Weights of a small GPT-style language model, trained from scratch on English Wikipedia: width 256, RMSNorm before each block.
Each number is 128 + 24 x the weight over its row's rms, rounded and kept within 0 to 255. Layers, rows and columns count from 0. Numbers have three digits each. The size before them is the row's rms in percent of the matrix's.

# layer 5 MLP gate, 832x256, rms 0.0987, rows 160-268, columns 128-255
104:090145163117090131112143128159153135124130098078125123180107067128119108144125130085145169117110150122128129139139123102116133098131119147090098100158152117116072152100109115114148148151150165080123129142165105149107141118125082118104117108102116125068136115114150118117162094092125137119124106164091105127137136161090127100120131109113156202147109140109169133151143154143128102120126
097:160105122132142136136144126089144126124144134139130102165124066142169105141151132153121110099151116112173142148171125097130128154141135159182126124125091119108179113101111160127150145110092099135149114091108141149129151125156141115124138136117146071142107110151144120112097084112087115102142093156102156082105121159154134130097123090162123155147162144103145124054095103133137124103164
098:095166097187111134116112135120150147096094170132129145156143098148126115125112094113132122120145152109117126153087107127096169102149126137111121092120084148113130175128098152105150135135147130140144134128128114123131153126129126116111085168115114136145082182144147134124122142117170149115115135120147088098164159137139177093110140156120124114104130159132120124159127147126108092156152
098:109147084139150148129171118137067125114118106135057121127115123117117150141143118141088100117118101105108149156078090134132087127148092170148098152100146132130086111096101158159108126147150150143155137137140064105135110096103167133108158134172140102145149133090115107105131176151121101130084116164104130134128147111181144128144149119132082132133126134093083101140167082118096122107150
105:119102091154165112165126092101132205146157108098150119117151165124116121107100117164164174122142108128124120146174132149100149134150125102133119126136103124120144141145115107088146116130125091132114123135059090073093141123124149157114117188176104084138125154170133101148098141113136155141146132140161132153088122115094133165113143155171153161138158117139142144113104111129117129131110
104:142138157157110127094109113097172132121126141096105103105196132143131138157131126113072172153161125099107155146096101119161123136111097108128125121105159109126182109129121140115131161119148123158076101154088166155153125140157142135181139129158111107112122119119091089115147074143141116156140161158094153166146137129167105136116103134129119152119151114102160112108114155133091108101142
107:109156110106081136135102136151128177127118147121104125106134099145124136126108096109136153119102134145146171075116154148164129122152111116088096121117133123081121089134135133118172145152124130164128205132135113106128140102143101147138129093099070148139105160146141161098081109127110121132154133114124147116076139120124143102123112097156130140117119123126151106097134107130121132103141
095:124118079125152131136140079118087084124170128108140125155101139101135171152145124121139120090144128112133124108142144108124116112142104141135098135155077161136123126128138153128086120110094151129183123098121113107118159144143111115098084150134142108122137114152110117084131151106139139133120150112143116097096164058152141172175131104126105126158130119157146106110141087171140122094116
100:125131113136155137149134133172112104136166102100123089106130137172107144128124090106078128115131140140128169113118125113135135163099101130151116101139141170118138165139088090132135133154162145110121122127136129105110116146125131113114153134157149108108110087123190165158124135169106102123124176143152165120118132120116116144162100160112137114115159168101123145124121126138142124132146
113:133148097139120146120089136139154168185148129092122143149155141107073130152157129113098135155135127104130159103170140159144141148151107110099140110098105106156150123114100105076097118104128107085149118154129128152076146103134120103145112116141139114075145115107129135089119112102118122082114130162126135133119172121126148127164132198152139147136119099132137165132148121102136133131159
091:139094097126155123139127132147101123131098111140115137155134152119130113117111117102115128090127150123106183130039093156133136117139085145129150128169084101150131173085124084127095128116105131134097147112132165113112124143122116133131141102129136146164113118156126137110131088104138112067087121145156123095060096133095136128119098172148148174088145112107098118119154179108087131104186
096:135127098161131112160096126140104176150113069129142125148113116119100104100130122091124160147157164155120159122132131182146148132190140119150150178138098144135130156079110128114078117125124091112148097154096171129117123112151125139161115127139136131127100133148177120089150116077152075128101117122133135094111135103108142129154125174131156168123108149098114123098122103119142158127171
094:133153139116119119130120123139082130158150147151107136106148143128121113134127110128126164093168116159115148127111136150109113128142107111153114114116124132139121160126117096136118110158118144112137080132129161114138074127154133102135095195126116152103100078097115125130161136156142168130158143141148111095151149102158115147119153130103142143168118118128129128149115188118109122124124
105:097126096109142111099140141089175157158099099133104133093125137085196147082121089103106131165132102123124169117113164144120126118146102125095153122125151108114114120116119110116115140109117108159154120115167124113108098094128116107137137147172102146090081148062133132104116092141086142135090125133141128099117083147129154108120148114133137114140146140082121077131143099107087082135167
099:133101107141128131117148114140079116096100124098118129134160095107152139146155136166128118130126158096091155117067154133132102118068110152115138124139104126121144116097134106166121137133126117134106130112126094188127165094123117090129208092133119116103146086118180140102132128146139090136148140124093129140135110149134112143114109110117117146126098115161163178117183132119141097095101
103:132145143162152121121146124120144144163144120055125112140127138105082102118126108103182170152125175130143141106116152163172140130127118124136124093162167101117156118105076073118155126115126120115117103169100104135082135103156117123118145138167185151106137136096147135125124116107125113116098146165108133155102140154137151120155153128120124159118116138159135133191129134154109131180136
099:132180123114101148111095134136111170084076122165118144098162164150156152139088103140159115130120133126130142122137116173101142108146073125115118125115116139127106143143184133110138150140164105083144117132163137098145142104159138107093114123161146118146097135079146093106121118139124116109087168127147130118103069156155104153164103154127122119139159143170115152141100140136140091133135
115:125103117134134137123145114133122137143124110068122115138126127111134157146134161102137190132134150137111178098103155164120080120178108147136126128128102141091176162095141108122089173099122130144135140115155079129128134129072101131132083132124134138097164098103148105096132081120147111142188124156147089143054158109149157118129118133169180170140108147101126118098131136084149107106129
103:127132093113121131135105105110157132155137090108098139149187112121104176108096111131114130100108123137124143107124137088128091126119133099134148159126120120118172138121103149143113157124121132081094137110132099133110154157156159119146132139119111132132103088131159127118101122117079152122137150183096127121127092112102116136110149147068120127103136182071140097130102093119152124155147
092:133156127122109128127130133134139128156132086131167090148144126127138131139123134128187169149115112115138137197110118162114086118140155093155119107101138171133103115144126167161126119149155112086157135125167124124105069100104105142160103094138111136125161189109140118137137122102115091105144132146128100148094123119150102106128148125138128158198152075142116154102134146161142135136145
109:085141145133117142099132101108188165101107094126119129169130092062128074105080138145133124126121147143140131128157156143120095147114145105127050167108119098065134129133137134147167136128091120111106104143100127160141155150140151160115130150109147112099118106152119164123139115161111165128099100112106135145104149146122105107128158095111119144117131147117147137129149112121143162111109
103:152100128140121131144112125148179121136123151093131167145142138128156112088131094149136150125134160092175138143138125121128129138116146135131088138135090100092166112125098108104113161164126139105116126154116118148093149149121117114134138124135125138162093110145102126102143123128144098097128102129111087122139158109103145109138126111130175132088176147124127137118108079128070161087135
090:118165098109129139094131097139116135145153093131074134137158122117107094099147117158132128127183116135114162119139125150140138140135155093093107155156147123147116156156168160148137147112115157121125122136131092128127126118140157153091133132161123096077099100082107162161130110133092142113100153152117120153126148113145115149146155157132154137168116156123136110136147160157131120076127
098:126157166101148112143149124121166166120124185121152095113111098104128102156119127150118128114125132130104126130170115164195119192155125151116146163164105150142120136094100140136107138125090117080151123079074123116184135128107119157131098094094112102138128118140134102111123096148106129114139128121156182149093092134151103128118149113139136112111122151121128141055138152132143088135152
093:138129126117169140146132151128119156159117106097156137132110117143113090141087120125129134106118083104113149127126134147164127126117097126105126170100131148151148092111154081177118090119155124151127133136119114118124117080150119115098133081126161118114126138172171126143157114110104145115173118102164131106128115105118102159079140132180176142112131079099081131131124129095119094119152
097:159153154108182168130140160157096139119091117104130101108125114139112149152102108128101134103118106134152133107086132169142101149093163127170087108136106134134119125114096161120156156088094111161156125107089106107101168113125094115102072151179121115132132158141138120116095059118128084109099105120162091102135095148110113120090141157189124132082103150135124091133135110158105145141145
102:169103130126124157123104160140160139171150119128107116156118108120158125132082144078141165154089117133128133145150128127167128143153132099064142113128096118171198140148131100138153128135139096091127117158135090114159125134140084135140177138140156100122104149109139077159133116126103105110145133093141129088110178148093138112143143138125125146174187111117108141118104129112123146166161
092:138064130115101116136118124151142139103151116107130120181136127146093118110145126076104137153164173120111152087126132165135139131149119165146103138122117145138122128085118092078158125082104102097153126175128135129102131084076095083132097123138140117150095149109140148103128153123093083141142132180140131126097170107139132113139126094177134161143134182130135128112217118121094137132112
096:142107137132081118141141144148158102105102104094117142119190112151141124204105140140089136145155158096151130125101132135173121141120142132115127138128150129117166139122137111119148152131135091100117081130089156121158108129109118093118104140138142087133144131125128118153153140121072121134121163160164130119122155161110169131110100136170120153097143110126120133085124145091146128159131
096:118154136121105171079137105136110142116111093163132085155121133132117129156128130099137121150128138134101162118106138141086118097105127138127066156093077128140136142118097140093128138147116143089137081146171144108123117102092084099141134161089099142107144116141116128119114092139134155136152183135131144163118094124174115127149092105096132120155121120143111192087139079128135116092158
104:087095112148126113121159143119147107153124117118119130148143174134059112102112115160134126136133127072123140134122111180142141146131128111151140135145129173134139157112138129152129164102112100101139113137095103131118146118127151122123129151149133152159127161121142131080131114109127150131106120129124171155100118106158109095173091140128130112134158147097122111143086106153102116126139
101:139096141151139150130134142138129156153152119112133203158137135133154116117153144167145142107148104106112160155135148111111144124142123117145118160129123133138147188123104108124094101147078112131128127118101123109169163050158118176129162119145087103157128157156088143153118105082154092107115161125110130132142143122140125092155149155107158124094161144106160155091138110165109117125161
101:131122127118109119135159116151111117122118092145109117111147143162117129195124143130158134109135083140120146149107133123163102116126113076160108120142108136136129142147088160141161122111123164131121083130136108131170106130096130134091135169163115073132134156114098101108151124096079082169129107135100138166100146132103123138123128098128137148104149124071162121149143130123140140100138
103:114143100105120113165143145102127155128118124161163125130089096133122111145099145117131135132172127107083166139124124124151129145135086118159117101124131132117134133135104122105121130126105119064156148158094078136152116134123112084117122158090136102121144145111116154137129152112148119107151120125120131136140123144111122158078122150138147137130194116149095129124124160088123072098153
107:120154113127102111121118118160159094121111181112130108134124159101107091114137139114127134129135133134155165127112089125135135131112131121154088105119152150104115130128114107149089154152155112131150105094119158121111130139101200148140141137118152104144118139178124110174139151118131088090139179161127113085082122124188163096160127140122147147180168139126144130128091133150138129110128
104:161137145137122146144139114128121129056114111109112063133121140091131155144079110185182155108143166105119132117168125133106108122154120081092099184148146106083131177108135125117146151140140109105095168134132144129104160097131165163129118107177108124103132145125135114142154139090139099164148147125085141108104125132163131099129167151141139113125159101116145153110107132131122153125171
099:129119146138144148083131190104156170114115096145094125121120126146118065119166130077114131133105120150137122117105121148126108159129128107136140147145112141157142107099153127160106137162161117158108082124106153099173101135074136106096117160149124137105117108121137159160124164161092140098140138152171155145120152186155114124108134139121156159110137119126104141137096166120166114104146
093:149105152130098101102108091108096113100136143111161145140123106108142090139162074131075093104151149077155123115119094108179088114099134131144083152129086117129136125094159117130123126118147099146135088109088121164157171162149116112111113146104105131104147113091096120150103129138117118099146154119134099054174101128144143150097104146120167162150157141099131122120107117095116107136142
095:110108144130152120122167104179174133133127080114116126166091133115108098084120169111131168133082130114107157121124113127143101130135144164135088122121139150113118104120136124125158141144127114146102125144122183154141098115096132125118101153131145136135093126128134137178104105104149101133128075108145099107107172120142102126139108099133136152112107155128137104099100117147169125137153
100:173102119141113120180150148144179139157179095140103085178150104129107130142125126127140153112112146138129116185142185162145118151147110142093102102162115126094127135112124138115095154125101144133138111115108118126139154122119102091126116113115106118111140144154148138110160139090156080127100103134134145116068135136130122126084112145140159110099154152127101112117128080103113156109133
096:107123112131117095094140075145092114136139104135116131153104127101079101148145135117127095130122123121096126115155093140168122130157139117099109128134123134121138147088149131132115189119143178148139131124125078145106114093149130132129150142160094125104153099106130105147100103143031157158144149143134194118114116164116124111186131131164143134174143142142138128156147131132164144131160
101:126097126122115132100110173104170143157132141095137136152113141127132159066124128114134098168084113121177136104089107132119130126130143099108129125116104127181164102097089107119119120124097092144115107114155161104127122069139132124176150146132138129099130151110130140139135158113125139137107142222134164146116132166137143146166111099165072143098103127126151153091081164134140120174118
093:120117131117161142119132168158142152166131125116109112105121115142116102145122109127176105125121081120130135139075079117101113161101140176106129114162136113137112129156150153143126148118142137153125112131082123111130102099109154155148114151164148101117145157130130104141103147124128130065083134131160139131123153129101113133119102140127148103116138127136134104117125113170160137126138
091:100096112101108146132131110141117093089131084147113107101179147130136118104107106148135144098158143122130153150128172119129126096092120161107127147138152128136185104110125118137127163134131118097129145087091190122114159141137134127129142133102143139145137105124115156125109159180114096112095129102104119146143147134138187166134116166136100139069080135140148141191128141142158124092153
096:088119185146119112070125131164126130148121123072093126135094114094139128167148095119156125120110150119133173093115140129118111130156135117116127127078103090113100129122116092139162099113097112150123143130149138085119135087123129101101105095122153122123141122116119103100141112133093103132131089145153133127128106136142133136070111130108157128122129148113128145108161149144120121133149
105:106150158117104168124135082092167143137173125119116111124127144125129161099152138119133127067103124101183168106163113136140085144145142121077110129091133122135160107119111115123131102121120168134117161104160085131140155183137167144157101135161074123095092127115131132134126114072109170125162153135144122135134132153147177089128140125139115129120108116123081112192166072115106135135136
100:147131148129128156164105125154114122127106156132117133096144094097130108082145123150173133125113150058126154146076134136065109131154108119161091103133103131130089120145136141161175138116102157123131050131133137172147125118127120120109136143135111147126097141130126147115133087137085099119136101156097148186145132187145113139124134147114116129180144151102106135164133144137126120153164
106:149134115093115123088102136151189139156124093137148125157139125086098111139128165115128163130094112135110167051153102130152115169082130147139084125171096117137158154108124157136125113133162205122119085105089146152138138139160125120121124156142120098131108130096110105120171111134107122143171157157133125117121135094145139128118130110104149137132087130117116104115098116101168137156126
104:131120132125130087121132075076112139149203118103131170112117150157100102120133114100143131108127186097157123139126113125131122140127151140131125168110137111054177132098179072142137160140101092118148099116120088145166149176123145118125080143146153140130095097127159140113108110095115142116155153156136133155108107123124124155164127139126123137134172135102097150147136131084147135132114
100:110112104096126122088132160070145132155128110113169116094114122146119099070121124123129120096097148183172150158159112101096120125104124153158125111119159168120156141144113145108134124117119095158132126128140112101162084140146108122151107136153149161118125117151105166136100105123075125145123098162144107167121131162118130126112122109122174107086160204079129122122141102097161121125142
091:092108095103145162127118138121143109123165142113145132104134145141100142120176124076182148135117161140149115092133135130146132129095110140154140132130139131111143129133128144141153107150152157121129121111147155122107095097126101150123080101159154103122101150152051116123134151125115166093145176144107153103123176133141147102123076143110129174129101116078111151157134157099129145133125
102:091054127149120159132140137112157104148144183148104110091144139158120139084097106132143153123137121100167127091090122134139101147125101138078105146093094125162163119093136118128141174108110131143128099128173144136140144123141091156128094163144087153071104111119133096135095153102089127109138173104140117109139120176131150152133182136116130149097114128148103102124173107137092087122134
102:118136103143143113134093127111173119100123077143131116127143159117080141098116152134155124132112145084159154083124113148118134102147171131114143093158127085136112122130140144102136105119112132108128136105120163166129133136138149122140067131163104138098130150107099169130129102121064132131139125132096120130142121101148108137171138155117151151134107168130106141169150124130161123134093
099:113154155147125145163130106094108118185137119113143146127090122144144117121112113130165155151134115111199176103124139130124130150129124103072085144132147129181131071139109122121123167111160183137118177139115104120167124139071143101129112173129169142103107110133158151178127128116121145111136112114137097159120123099170131109062091127106156146125144165120113111127160133148167122108129
096:098133157093086100158151141119144116110108131116154110107086128127126132158144141082146105075105144100138120110178106107136151114145135140129140128079114132106156126092130122137126168114151116118151155142133127123081143144113157110115144088134142146100106145135084137110125117096130088125107129110164116070120125163147136120147167147162124169125108162127124133164146187069113101120143
095:093103110163119110134140128144145146130107126086134154144155142110151141131141122188139136142125155053124150117083149127180089109096123141133129101113133137082097117108148073126064131115149148153173119104137084089146127114145122108142128111143074112158124113148186130132128137160079086141118136139147130081116144087115125133127154125163138151129150119127146101195156162067164130117129
094:113126129159111100120096141123074121154087143112103111087112137119163162136128167106154128140136118132106134113117131125154111131182128135098098137091097157137127094108158124136163149174119096127078150180145103115113094120097150166090132121166084119139113129120139119114108174110126076126094122167143106105133111125132134124068136122137123092132140139146096168084129143163101129139129
095:137112128140143139164134055077097119122138126113128143132095137131146120126150141138120126140136120144092106071141125140185097114120190138125111138131090126114141133128126096166134154183114142105134145146117083103117156136139117102110083123114096110112163119162121134126113092173115135123130130125064115123093158105114172128093110111107113137134139193174132116126109140128126132086149
105:128098090100098107104170146160121116157138150149171138129103085109151125118148121116103139136102132164110148136148134158145115140147130133126122140152147146128115168149126060104170141080129134132118128117187153145075164135128114126124097156119143091132108119161116107130154168133123158106157125109186137136084138157107093107117115122160143121118135140131137121129147126137122117122152
089:110122095104111104134145125040162100151131137097133085113108129131125135118109128149126130105125124121114135133079129157130103153108092100158120163150111125136158164162114111107136077111144142148146124133140098095166129132117119144120068145142130137155105134137126132140106119149086112100143123156137094148127126121093121150146127147139174127075154123127143154137155114108109115116130
099:114128134094141139155117131126104130099139102127110156180104085121135077131111131112175163141100117135147154139138129143154075108111132134107151115155119108154122149091118137121130162124109181142109092152159103143113115134123099129091107173135148150120121124128117142160079131137124091125138174107132120121092151143105167143167134127112110107149140169093163115135147135151140152106121
094:116133104115114109084141117098180125097110138125118089091101136114147120203170134119166132132156129148143132167160127131094072128145106117082097122126141120119091091094090110141124124116110113128082137173147153118105127126125125080119130122160127153109103134128103150132142096118158177099121091147123090113107115131102136168109117119138128141120159127072148089091125087124142089134127
098:075135131112119123116128120140112147116138099119120123166158139127111141111118084101147140135115138108153129146172106111122107122135147105116072118099091129133074113066133084151164131107111130147204144167126155174122100058094124145110080135129116155093130158132103137098116079158114119116159106111133062118114113069169142132127136094161129140101095165092144102122116145155101137090128
102:192118119124122122130127152173139082143158117124124099126121099137118176128129113131105131100139147088118139119135176135140148141176109174107108135153132145137126121147099123113120116110135113162154123180098118129138144145131161137114126145121098116169137117156157080150105139113126123097171119153117091126089155102167133087138133114098157134174122131159093129142160144124148145086139
090:141087134136156109150114129147136133157127098055094108169141100123125147135094089138116116131121145131159181092150123149138102098136106138133112129135130140145120113086155083143143123123091102100110109170147107120144125113157130107086123136124101156118109156145136141117149125098172131127121152147136111137100087157139128090111149147119182126108127133086112135133173156124134099121110
091:147152161124167111121128062131136144143106158112157134146128120200191111101134064118132153161144117138123153094117117136156129092142136148138149129160123123091139171109107118139129124155128125132119110145084155126102164149124107119179103113133160114180130125130083157149138105107085138094127142137091115154107157118144114134154061117167093179134122123098109126107118147112164109162157
098:106107105139134129121123199105167091141182119124146129090126124147140128113137100122107149118137151153106147121100116156097133107171146118125116144079135107120128140120114075106109144146124140125106110138168087125151135093126106128148118105155120124158126139164127127152130134125126087134112118159146162064130120157142118106166152134092106152123190129172127094111104110106116128146111
085:132148133104082114124170127079154157150101128127149132132125134142116181155157116122184103117141128120140174131136098160165148103153133147073144160137143092108108136104140129140145139104160096126126091120137107095120088104105171090161109123146126136144160140106122127122164115082169119090171159132134153150125115116114140154112136144142122141110111148132135121146162166121150167127147
104:109144168171107146136155150127154116138146132098106151149117131095119155117108119136149154098137159124139161136176138149131156143128087104148110115127126152136119100081093161138135130112116132119108094137122131133160123109155136129155104109163110137122101111134119171081146091110097104100093137198142103087116119131114127106150152110144141191123177181184155136096107095109121145137112
095:155102137131137104149129099121114141125179135116079136147135129144135121169130155160127132119107165131162121151147128132162098125133111102098072111164124139132128102110141137113138153143100149130115121162124104123120064143149115145100123122203130088100134124103149146185096092114146123151114065133123148098135113139178105106097183100102080137128181124079113110118121129129129123157113
102:093126144128112171105131070126088093118131155124084082121152133084114169095174118140088135112121163122130146114109146151141115110141151128107141116108096158152135142156093118165134120108103091059145124128111147115154106126076145135140098142129116143133078108148152135114087094148134105141136139114153134152143148087141123110178163135127170150128130155138126109163119136128155150133095
095:129106127115137159112153128105171141139097139131143094148152129158089149149128107135139133117147136164167148084126131164162122173124122143136124139116165114148119145091121110119151126111136127133148106133083131161115151123094139124126090171115152099149113115144121093125149169113157128122174161136150136108128142157161136067106133162188154155172118138069155136140102210145131112142119
097:127147129104123100152139098144135114109169086148104118133114101136119108144096153158169139091122142095147159126127141123148113106120177111129126108131113155106156162143120110136113186141090161109109137140150117109162115113126122122088123110135141108121094091140140132149101130095147127128099101141102130132099132122108137082127106123152188137158125182091140132161142165096131152093133
106:152134171119096167095103112114138105168128125143166101126138058105106142111137121134137124074124142084141145134108097147087059142118118110122087096114130174133176110148102147120153148116106160135109125144114135173152122128115129091131124092190145126111140102120103103145109134148117157084102143141122114083134135110136133099153114172109146145174150150132079113127126154127159084110138
103:144125136115081174137094168134147141105101140140137142141157139105115169122128143120134209121142159133157168097134134133125158145114092135143132120107140140120132135111114117121165116149096092078140134121147134123110132091115151147162126179160085127126107135101162108146104099150129105159104121155121127157101142130150185142105134127112133148118139166105125097124123134140080129142163
099:091125100154129140107112159171133185164102176104143136159119157135112108119148112106171125096124110137101144157094134128098142119132129117131147136111123175127110116159146127183155148145092146103113097164144095123147145127104100091130138105135133149105100173100108084123116104166124115121136136156166114128110141160157145120112147123104147105157143150130149136153158177136177155097146
096:128129098142132109108135145140156124195128107118115127130121131118174113088110116105163138191180152123113144119101185109116154117115094128131069131113106071144125115151161124114104119098139116105129155128149084097143104145147141129145097127140100106129068144128146102110121136151131132144104112143188154101095133116112165122106143084117134129115153111173136099125126113126121098151136
105:098141129107079144114114099134141179112082076131090119183171135140125119130110125122156149111141125133151134129153134118132092157141112113188044112074107128132126148136153141091158107111115130130090187128136117134123103110099143151128142150152122122118144114122132106113068092112145127141159129150104094130142146134125111146142087114157140176143112143155114147085151154153141150088122
102:168100143138165121119148153148183150128107144088125105143093121086149134110100153111141109139160150097130177121093132154157142107107116097126119136109095108144143144163130080137135168096082125158111131132135158151151163124146129118076132153113132125113126107154121097084138136111133128083141167129132126130121162137127156127126093134118139098104162140142111097119102142100151117077126
104:128134151129155162117170150155151141116153108145142128143132083184135046150131102081148127124110127141152143132132141154101132137091125143130144120116115160158118141111096135138134129156108125144132114151139135142109148105108107132117131141156123114140113078168140155180059127120127089101128143146134138100131164170145146106131129130148162120113115103145142106101152151132140128115094
097:120103122149145136095128156123115110106144110125103110105129115155117120140141126148118133125096178120126144124151146165065154143145110117118108132065097066138156151118096139129118091106137168087117162140119112143133133146100128125133120175155137129077120155145104122172157160118159144119142111143114125121120102155126147141153119101171129150139083135123144145125150140076183177091117
098:167111148127078128096082144099136176138141121142117166114126102159124089135168109115116136116111146116145167111096147126135118175138120084107146116126151090158132121110085158107065119157125150140125093136098180147131148151153132130172105124165123130129114114132124135143168103094078099134122110165141149079155109112132124131123128100097128148156166134109141109136150163158157101090128
102:100102095162120152125150102121140144126113123128078152165145097162129152094101154093113105126137130096119141140121108128066150095127118146120112135119137127108154136108164123148125169117095157153106154120124105120147130127131169120110111112129178156154158115161158104088130160085106116099077095160139106095083108137102138100119134163132113163115149124133133114127117154115149115123111
101:156142149130139133126189141122128181130154106099103131143104114163133152126092102141121128188105132121162147146100133129100130172151153089108118163132145133142123107123104085159121124141141136094149133097113106163149151122122147115103165120148112120123105125175156137171094110132109132149149123143099148127148091138074073092139100084140164143137150114124131140158111135090155090135135
098:089144116167094142151096171088138140162112170108083157105115170148133071108160075119111158103099141132136144150085125104149114110102096149112141120090134136127173108104108130090126128104119141152116087149128155152154131127131097112149132151172125147116130128091140142143156101169091157117126115137122095131092158095130125109147127125141138101052083118134135108111134128110119102146133
110:126131142082144141108112066125126103123143137118125111098100137123132130116128110127156163105109157143150151140120131146108118119114105119117108112122117124127147113145134124143145155150149105129113069131094141142118122145132125035094109077124125143071068143140139101084132092101145131121137124148142105151127176159118113136148159159126189102129110121121128116155159140098152148135113
095:107121127120125128128126150146138086151112158123145104108093123132090138135137158098159146153113135122117152109145119115136108114144138150129167170099100129121128133090142111055133134104165114131178151150170092122098136117115124167176140146115132117130135145155103114114115118128141090119178128120136100067089124139139130113189083174135135121150083144090121131135181113135124144129126
101:103129147104100109119141104090145152120127124105108157140121125150143118105113133126139119139116153107142139148140181144138135111146125097127122130124134115127155138092124088136140135144099089125100127166136129147118146123112135126174122096131169098119100149139138133121213164114139120123144080165145114108117119179139084118107102142126145139103155150126097105169172121097104142100160
101:121088107092122121161119159156130180121111175121107116145115128121125109120133147108170147067109133066123106116067123155133161101142147105117112151109147115108089136110118114119169131121150120132140138100138094143155130135131139119136116112116159116094140158165121158112135142108087169095131137110130165140095184136135141152132136117132112094126163131116092093120140126124093160099160
116:153128112163150163124092151158104141119142135118114098133132107128113142126143120115115104108145133117126161083104121170130117149102135109110082119103092131117136116116108117138133190133117153163123128146120154157131126148135150119131105142112101133129080146130144095110124114169116117141131131160132110104125105127122116124109077097145153122114173121126147142105168161088124110077140
099:120150091139106157123099075114129104109169109112132096156143129130139135139146124104119179098180165157100165098140113133170123120150117139145120145113100123103118184126142123107149140131131085122105118110134102153100147123141098093122123151107098098148104130146124119115115093163104131136100173101189158108137131166176130139213099137085098149152121147086151135088100131161104128150141
106:167149122106160155088157145108126122153137101178109098127172121156139136115109143137143150158160132136127147126137106130157066134141111154110112142098129100122144128130136118161107122145147133106138108095113146154133097107114108125101120175132089117171135132132107098132116140095141108132108146161138175160143130126126113143150113129104133154148112133122141129109142117125093109103153
108:129123085129153126105143084124128164130092152169108118164165122093099108098113103082101161144116121152125136110126120152141100129156175126154107149133119108114148068139092121099144117098119121135163120134129124164082089092092134161115109139109128117096119158156104163124100067082100100151134124150126128164137091144143170134135106099127146138161119177098143124113149126141116127138108
111:133135145112146144106114115109090123130129129128182114143141104135127129157065112162109143109116138096131175122094107164143121120150131132103113156150128133094142177126120071154138122144137115147139125141197129107138130080112133120124109130141121113173175144151116133101124137089080148121114110131137131147105079133158172126132113147171126135144123152089121101124145115158163138147129
097:154108097133180149160098136139136158149095119083085113128128140169102153165120095137099127094147140129144132142099118128136123139120135150128110120085107150088151141126183110153132113077109134136139125141135143135162103116128137144122138111140125132113093119122173125142196162155091125098164139172150141116127125153120121089165133125120135122154117119160139106154091087112147097159169
103:118121115135136166154125127149125113103126142132129138150165098090115131124148074126128147082119120105114124117158168160133106139190074165131111120119091137132180179162120077136096122125097123105144147105142144111128124156089096158142122154109083109138107129113115145097081131140095106116134146182176143117091137137154131128113111132105162166103134130141124146145107132103120056112135
096:114136169144134106133084113110071142125142149097154138127132125136146128099146066140123147169134137119123125097114124113137190147129180133113131143126150077135146138120121079105172138155102126110162136126117106102136093108103122149145145126091089148136148154127157127148126069137127118124108160120133134108122126148136166101107146087157127181139110146159137131087174126129144124176104
101:118116141112129145127076127140131152123115106167129095162151109096121136095120124126127151106133129118140131129134166131128142119131121138152127163137157117085123132089126127138126115081098096090131139137097149130116105134166124138113141131129138114134139209118088155107170118117127094139163182177154127144117117164127160086146090099156139124155162172152115183085077146151056157123145
095:121117078215143120131171125105170122157147117120137131098136154091148140126144160146141140152146131121104120141102154121157088108159132128104120140131132091138158169116150114129159161114110076115133106176153115172136102080126144152131150137144116091157120121136141145173106110147098123138159104151135118104121145151132137104153118144129148118108133163065142141098146152055141116170126
088:078142118145130123156136095155132141118117124143153096155148112099104097125137153142184174160089158099067126081091132145151123162141153158121113101146126163110178116111112150137125161109132120129134155124125120131113121113140143132160140109140112119109103143149142095139174132141164105167079110144120135131122126164143111145107097105116105129139092099140153102140104111142151102142089
097:114146108141114214068124113174106071129107111167134133178140130162073120143105151108130140157114143168095135132126139175146113135144126133133118116088113127113201128129148102133121139167124137100152155144146121110187111183150110180144117135124101127136135128146114122127127139127124116121117114145174090088156138169096149135146120140144149129166117118154130142109129138071173116145116
098:098099105181150107148137110153119158131139094084134106122090112102108151152126115137118090143151100168109112105078145141126125177152178158115111135146091126107099147141130118143123109078157187127116127152148139140144114144099149164101134126103131104077121066136183137138148159107143107138171119113140128152127132103138170148128147117092116142151102137144132106139138090141114128149155
096:121129079128133156140141093145145130126118175124139127119159174128117133159126106120124113126105111160133132081151101128074125103117135116156106120097080137087133142141165151170102077132176131121153127145090132145116148110155158146120129145142138132144104164100161132139157116161137110119098132140125127157124150103099137107112151090092112132143118141168144159113108093110101119136149
098:095110163102114135104161113135126147134119095105102141110166121162101134175087135113143140094121176132158167104162116119125133140097125153129093133131141135098119169095096124115167122145096111161130132142147136140116118107151132096115097106161136123150091165079120138118121087059137129150134107123139088163155136134138131170118134131160115116140103130107117092143140112086117138109145
101:116082077171187129133143073136084172140185093076120092148124126124129155109128084134171146139142171122080143111107147116121090148115166125143125142126129101108123142134132116113124143106124135149114151132095082128118148137139111134106113118151117130172153123125130099135080169109142094143113192148110131078117138111110152114126131123147117147139128113127143126119136124157118164107126
100:125139107148128155131122092127116166126103163138089113149101139150078140113131156120148127139133175134147183118136121202109069120175146125141126143105133135114132129164108111098126133131092136114091122119147159144099130125083170132104129130178123119116155071160123100107138126101114135132149132158113110152099151124143169139117112132143151155120158120104136110092134129154086145063139
101:161110113145161198134113107114133126117146128115110116154129108100105126096144123178135180171150163141104148108150128147138114176104121138148129109122104126109143145063126093147141112155086087127114122124145165126119132132115127170133155128102126097128125124149158091107085158183128112171102145175130137131052119174108112107144121131141167135075107117127123110128186157105128103142108
106:144115074155117119118092123131105140148130101154129109139140140141152121110123112128171185161116150112117133118163135135135181171140125151075123138153158121143112138138128105112100151133126157118164143112167151107088147144144111109117143134107148147157150150148107128138137166067103144117156094153179099149106124117132158103101145176136094119192150189080098107110149143127145117105128
106:094101166118154146138144120159142135118119103139137098152099118137110097137125136099122140120124130127118141155083118136136153127112114144143139142106157111136149104081127118143127155102090110113144099105128114117138107115129110149152133130168093134086132084146121137112093102124148071126131156157131147125149143173126111113136145133104121135115087131098154104106138203145109117113114